From a checkpoint of a small transformer trained on Wikipedia.
Size: 9 layers, 5 heads of 64, vocabulary 16384, 16.7M parameters.
Architecture: LayerNorm before each block, learned positions, biases, tied embeddings.
Each number is 128 + 24 x the weight over its row's rms, rounded and kept within 0 to 255. Layers, rows and columns count from 0. The size above them is the row's rms in percent of the matrix's.

# layer 5 MLP up, 1280x320, rms 0.0536, rows 813-822, columns 0-159
size [104 112  91  84  84  98  79  98 107  93]
[[ 94 130 162 129 143 110 114  98 148 137 122  89 137  81 123 129  57  96 120 105 103 130 126 104 103 118 110 158 125 125 163 110 118 125 144  88 138 168  99 124 100 109 135 121 145 127 119  97  70  69 127 152 108 103 124 100 156 155 141 140 129 127 133 148 127 154 156 119 136 153 152 132 153 114 110 131 100 114 103 130 131 133 105 165 119 117 131 109 130 113 136 134 111 122 122 128 124 155 131 132 144 185 127 142 132 162 122 147 170 125 169 162 123 132 113 105 145 121 149  80 143 114 108 115 160 131 126 128 158 145 133 116 131  71  86 113 151 188 108 163 124 141 139 151 174 156 170 141  80 112 167 155 141  98 148 131 102 159 122  92]
 [136 119 146 117 115 104 134 135 125 151 167 157  97 114 124 157 152 109 141 161 131 166 149 134 109 154 166  78 125  91 139 138 114 121 121 131 132  93 136 144 105 122  66 139 125 128 101 151 151 127 115 100 113 110  70 125 140 113 136 124 154 140 108 165 116 170  96 103 103 152 129 132 131 121 118 142  43 139 139 169 181 161 124 110 119 107 146 128 109 147  95  91 133  74 160 141 127 111 132 129 145 102 138 147 134 120 111 152 125 150 117 152 105 118 138 152 122  92 116 125 122 116 179 141 112 175 166 147 155 121 184 136 165 129 131 147 162  91 123 167 128 162 106 151 132 124 123 138 148 151 172 135 106  96 180 130 154 136 141 105]
 [156 125 149 141 131 116  75 132 156 119 116 138 132 137 128 152 140 150 150 168 132 129 110 183  96 147 130 113 133  58 161 108 121 137 149 131 115  70 116 117 111 105 112 165 140 101 133 162 129 115 167 154 141 132 132 118 108 177 130 136 156 151 135 124 140 133  95 102 100 139 110 154 141 152 110 138 155 167 151 152 159 159  94 116 122 106 143 138 156 132 128 110  89 126 111 140 133 128 110 125 149 134 142 149 140 117 124 134 116 133 124 138 173  85 167 148 147 165 124 181 165 123 157 141 145 121 154  80 166  95 107 139 152 135 122 119 141  55 172 150 149 118 161 102 138 142 166 137 138 173 151 124 130 115 134 148 150 151 112 127]
 [114 128 134 138  95 121  80 160 116 133  70 174 138 164 119 142 114  96 137 149 129 170 135 127 121 152  93 141 104  90 160 110  98 117 143 152  82 155 125 111 114 123 148 190 142 104 168 150 137  87 165 160  97 106 114 144 129 164 114 153 131 124 139 131 132 134 175 122 126  77 112 111 135 119 110 104 122 121 164 160 150 141 105 131 112 150 160 123 136 119 121 130 103 149 101 149 143 141 113 117 109 125 126  82 164 109 117 124 126 148 123 133 148 159 175 110 127 126 145 153 133 128 119 134 131 151 147  96 117 126 144 172  63 108 111 187 148 127 140  71 115 122 179  64 165 123 126 126 124 142 125 135 109 131 118 119 142 129 147 122]
 [144 141 130 128 139 118 141  86 167 102 107  75 177 131 128  99 164  94 111 127  90 138  72 131  72 137 131 120 134 155 110 132 121  90 157 128 129  87 115  98 152 123 151 166 148 155  98  88 163  99 128 129 109 134 113 120 141 138 113 158  81 117  90 139 128 143 116 112 128 141 139 142 114 124 114 123 180  82 139 113 121 118 128 125 123  82 102  69 151 141 126 158 164 129 105  90 114 123 109 116 119 155 107 180 107 127  96 103 205 105 161 103 133 137 143 149 130 149 183 113 125 142 136 137  89 140 132 131 146 133 129  89 139 149 151 166 130 118 104 116 110 134 115 128 116  94 108 152 140 139 103 197 160 140 130 155  95 107 108 113]
 [125 141 117 115 123  92  83 126 131 173  93 155 139 111 125 164 125  94 135 156 131 130 156 138 138 113 153 130 119 114 133 137 112 116 149  90  97 135 106 123 131 130 134 109 156 113 147 150  95 100 162  93  65 114 130 122 129 119  99 158 102 143 105 165 120 112 139 169 122 116 128 122 101  92 109 152 128 143 130 133 149 143 116 139 135 166 165 117 158  99 150 171 141 153 111 128 137 136 112 133 154 189 128 127 133 133 104 150 164 130 146 108 149 189 143 108  95 167 126  95 126 124 166 127 110  87 141 124 139 138 143 118  60 110 117 130 111 135 137 148 117 154 124 121 179 168 140 142 105 123 129 149 137 153 143 116 125 150 146 118]
 [144 116 113 131 146  97 123 133 187 139  91 114 135 155 131 110 113  86 102  74 103 140 114 128 112 140 165 133 172 100 144 150 125 131 143 102  51 140  95 125 127 117 144 127 134 105 135 169 173 146 172  97 126 113 132 100 130 147 139 149 142 162 110 115 116 110 119 145 103 114 187 189 103 157 125 119  91 121 141 115 126 136 122 126 198  63 115 135 120 133  74 111 171 137 131 102 128 144 153 105 106 124 130 131 120 116 124 146 126 129 113 127 164 145 107 153 147 123 104 115 138 145 122 146 152 110 152 105 145 118 151  97 140 128 105 120 150 126 146 155  93 145  66 132 122  45 138 148 104 127 159 120 106  75 123 121 151 143 123 125]
 [159 105 125 105 152 111 142 127 128 121 119  51 116 139 123 140 144 105 123 106 107 142 115 101 126 107 122 124 127 103 113 106 133 139 131 120 116 139 127 120 112 131  74 117 149 100 122 161 137 101 138 172 122 128 137 106 129 110 127 126  96 151 167 132 109 161 182  91 109 111 214 128 142 121 112 122 102  97 107 134 128 155 106 124 160 123 158  95 136 106 123  99 157 167 111 164 115 140 104  89  83 150  91 157 143 168 117 139 106 129 133 128 136 136 133 143 110 106 163 125 112 181 147 170 105 154 194 118 149 138 112 127 124 152 115 114 174 137 152 110 149 131 100 134 132 178 153 147 105 152 163 113  81 168 107 138 155 178 145 138]
 [145  81 150  78 128 143 116 117 174 112 100 147  95 130 110 104 122 111 173 136 122 138 143 124  74 107 107 125 167 169 136 118  96  98 142 102  99 126 118 135 158 145 127 115 127 183  91 117 159 154 145 140 117 142 136 109 101 115 182 156 131 194 132 129 118 122 127  99 108 151 161 128 147 154 103 155 124  71 131 145 117 150 125 118 155 152 117 126 131 154 144 108 148  88 195 113 135 111 146 127 163 122 128 136 120  92  86 162 142 119 103 124  93 126 107 114  97 170 149  93  69 134 146 104 141 106 175 118 116 128 137 168  97 140 168 150 132  95 142 111 125 159 133 137  85 123 112 126 119 122  93 104  79 148 138 109 105 129 122 161]
 [133 126  87  82 161 151 158 171 139 122 147 156 154 151 118  78 158 176 140 121 101 102 131 120 114 136 104 134  92  96 114 101 130 106 117 116 124 113 141 150 113 166 128 113 141 102 103  83  99 108  69 144 131 108 117 130 141 127  99 157  73 100 101 134 110 121 114 110 115 123 134 133  96 126 117  97 162 158 136 187 111 137 120 159 110 134 187 141 127 128 138 147 168 173 160  91 124 128 127 159 183 154 107 106 146 182  80 126 137 173 132 129 137 118 122 125 135 146 183 113 153 142 127 127  99 111 119 108 140 140 111 128 144 172 163 135 128 134 110 138 136 124 138  88  92 141  76 122 137  86 104 121 132 114 153 116 113 149  93 146]]
# layer 5 MLP down (transposed), 1280x320, rms 0.0476, rows 813-822, columns 0-159
size [ 94 112  99  94  80 100  84  89  96  83]
[[139 119 114 144 123 132 111 133 125 146 197 134 163 113 104  98 100 172 166 140 103 147 126 105 153 161 156  75  89 143 132 138 151 189 103 164 176 161 112 111 140 138 126 127 144 156  98 103 181 127  88 125 100 131 132 136  98  82 110 103 133 122 108  99 128 115 149  81 104 127 124  98 139 148 124 121 120 113  82 120 152 137 144 130 134 121 113 173 178  55 117 114 131 145 116  92 142 138 129 110 175 111 150 116 112 108  99 151 143 146 123 142 145 132 131 144  87  96 130 143  99 159 118 160 137 158 146 157 147 121 139 131 103 130 120 120  82 129 116 141 167 133  86 113  78 130 120 116 114 130 130  91 140 140 133  94 122  93 108 143]
 [115 124 133 130 128 142 152 114 152 153 115 112 149 140 117  91 102 139 145  99 126 114 102 133 149 137 150 144 102 178 152 136  89 151  87 118 138 170 150 113 108 107 211 122 139 110 149 116 107 112 140 187 121 141 151 148 126 126 123 176  92 154 153 128 149  80 152 141 160  88 172  97 133 144 102 117 195 132 114  97  76  65 124 174 149 145  96 137 125 117 165 163 145 149 100 118 104 155 111 141  94 147 148 154 113 119 161 127 135 104 121 101 152 122 122 124 143 148 146 161 137 114  88 116 166 112  68  98 128 135 119 104  79 109 140 109 104 188 151 131 125 144 116 115 117 121 127  96  90  80 116 123 130 133 100 149 103 130 138 123]
 [ 69 125 102 154 168 133 148  84 108 118 112 138 108 124 152 133 141 126  94  95 146 162 104  87 142 102 154 131 139 120  81 147 120 156 105 124 127 157 128 154 127 194 125 131 101 108  91  98 158 123  86 166 134 116 119 113 162 125 143  87 152  60 137 155 147  90 127 128 162 125 147 135 112 151 171 126 135 135  81 117  95 121 162 138 111 139 167 133 106 128 127 111 165 127 137 132  93 182 162 133 123 112 115 129 150 143 155 116 122 153 126 108 116 132  88 134 129 105 123  93 119 154  60 136 128 143 134 168  69 119 117  77 152  91 150 123  99 128  81 112 117 153  86 133 113  87  85 108  94  82 117 138  98 152 142 149 106 124 106 129]
 [161 133 134 113  90 183 157  81 152 126 143  67 135 129 159 153 133 177 148 104 147 111 104 104 133 145 149 124 110 113 103 136 150 118  98 143 132 124 131 109 132 147  94 133  96  81 129 136 108 117 114 133 145 152 161 144 108 120 187 100 134 105 132 118 148 134 133 140 123  90  95 107  74 170 178 156 128  96 132 107 121 128 150 135 112 146 109 119 159 162 165 152 121 121 109  94 135  82 187 129 162 140 107 112 139 112 145 180  93 151 141 124 135 148 124 138 110  97 101 127 100 123  96 127 135 100 101 174 100 107 130  98 153  82 112 102 135 150 140 153 135 132 109 123 123 158 172 102 106 139  96 139 140 118 108 137 148 165 153 159]
 [ 97 147 140 148 126 154 131 160 114 149 114 125 157 142 107  98 152 161 108 106 144 116 126 139 128 196 107 138 130  94 119 102 147 116 151 161 148 142 128 117 164 108 132 152 137 155  94 127 119 121 116 152 183 155 117 100 153 100 142 110  97  81 108 122 113 133 154 114 159 129 144 155 136 110  61 170  93 140 102 128  99 111 109 146 133 153 125  87 105 115 147 158  83 132 173  98 135 102 137  79 136 134 125 142 135  66 121 209 131 106 123 137 119 154 136 147 148  93 135 121 135 144  88 131 153 113 120 149 128 137 125 107 163 135 109  90 188 100 166 108 163 121 146 141 113 149 151 118 124 169 142 121 147 146 117 107 102 153 106 106]
 [157 106 120 180 106 125 136 151 122 144  96 103 115 127 109  93 179 159 121 105 144 136 110 137 110 131  94 112 124 177 139 137 117 149 136 166 149 107 115 109 113 156 149 128 104 132  93 168 119 124 168 126 135 105 153 134 114  95 162 151 140 140 125 119 114 136 120 110 125 136 159  75 153 110 103 103 107 143 159 153 135 115 141 139 119 130  88 108 151 125 127 159  79 113  87 130 142 125 155 118  99 139 147 119 105 100 148  94 134 105 109 131 155  86 107 146 156 104 120 106 111 116 138 133 169 137 142 135 120 158 160 145  59 132  82 149 111 109 131 112 104 127 159 119 165 148 133 151 123 196 129  97 164 129 130 156 115 106 115  97]
 [ 76 150 194 130 116 141  94 109 125 158 157 162 136 117  98 121 126 158 134 134 187 125 160 139 114 128 121 138 138 121 148  88 147 120  95 119 158 108 112  95 148 117 115 125 138  97 102  98 115 129 126 122 110 105 125 159 116 120 104 118 108 105 104 119 117 103 149 155 147 132 120 148 111 149 129 148 148 122 125 140  95  97 151 120  86 103  85 153 125 119 116 122 123  99 151 135 166 140 117 155 104 127 113 121 151 133 120 123  87 104 112 148 107 109 145 135  82 111 135 188 112 146 138 136 119  82 172 177 120 141 124 131 140 163 148 158 158 105 105 107 171 138 146 157 131 127 135 121 116 118 120  97 125 155 126 130 123 128  66 168]
 [134 119 167 115 150 164 122 180 126 117 112 119 108 152 125  98 126  89 132 135 148 131 111  97 124 138  92  88 125 112 102 113 132  87 131 149 123 141 120 151 149 149 140 140 168 152 123 147 134 167 146  96  98 145 143 146 144 126 130 137 143 109 115 150 146 141 142 140 131 153 146 167 138 150  97 127  96 127 148 116 138 129  85 103  80 118 105 150 155 144 178 140 122 119 133 130 142 113 119 124  84 100 120 135 130  92 159 113  53 105  95 151 153 157 111 112 140 154 166 100 141 110 131 125 128 121 120 118 172 120 121  75  43 121 157 116  76  78 147 131 139  96 135 138 109 120 117  88 150 145 142 136 155 161 130 139 128 141 145 119]
 [125 155 153 120 101 111 123 157 132 142 152 175 136 131 162  54 137 148 159  98 129 127  87 110 113 133 140 129 113  80 112 112 171 132  89 147 185 105 140 104 153  84 127 158 116 151 138 164 157 120 143 163 143 109  81 135 130 104 126 141 121 133 161 101 107 104 157 161  73 127 172 137 154 133 134 157 142 137 173 126  96 133 109 147  78 136 129 103 125 146 117 131 103 135 144 118 127  82 103  68 124 140 152 105 141 112 147 148 135 109 123 111 137 127 108  55 115 133 103  97 140 150 120 131 130 149 101 140 157 131 150 104 158 125 139 125 128 153 142  87 140 108 163 126 109 179 162 129 127 114 107 113 138 111 139 147 144  98  92 116]
 [111 135 138 126  87 122 133 105 139 123  96 104 127 154 158 124 111 142  89 105  97 112 121 102 128 146 106 127 157 147 155 120 136 136 121 159  86 139 143 131 150  90 111 101 119 108 130 150 127 104 123 133 142 127 140 150 165 108 156  95 129 110 153 129  92  99 125 145 130 165 116 133  98 178  47 161 111 113 128 114 113 129 117 134 136 141 127 122 144 140 133 140 190 144 130 131 128 130 111 134 100 154 118 128 109  86 128 145 116 142  81 110 117 124  83 139 152  98 153 183 113 175  94 133 162 138  98 133 155 115 126 111 117 113  72  89 134 114 121 122 133 174 135 124 117 173 159 142 144 124 103 138 149 129  99 123 177 119 126 163]]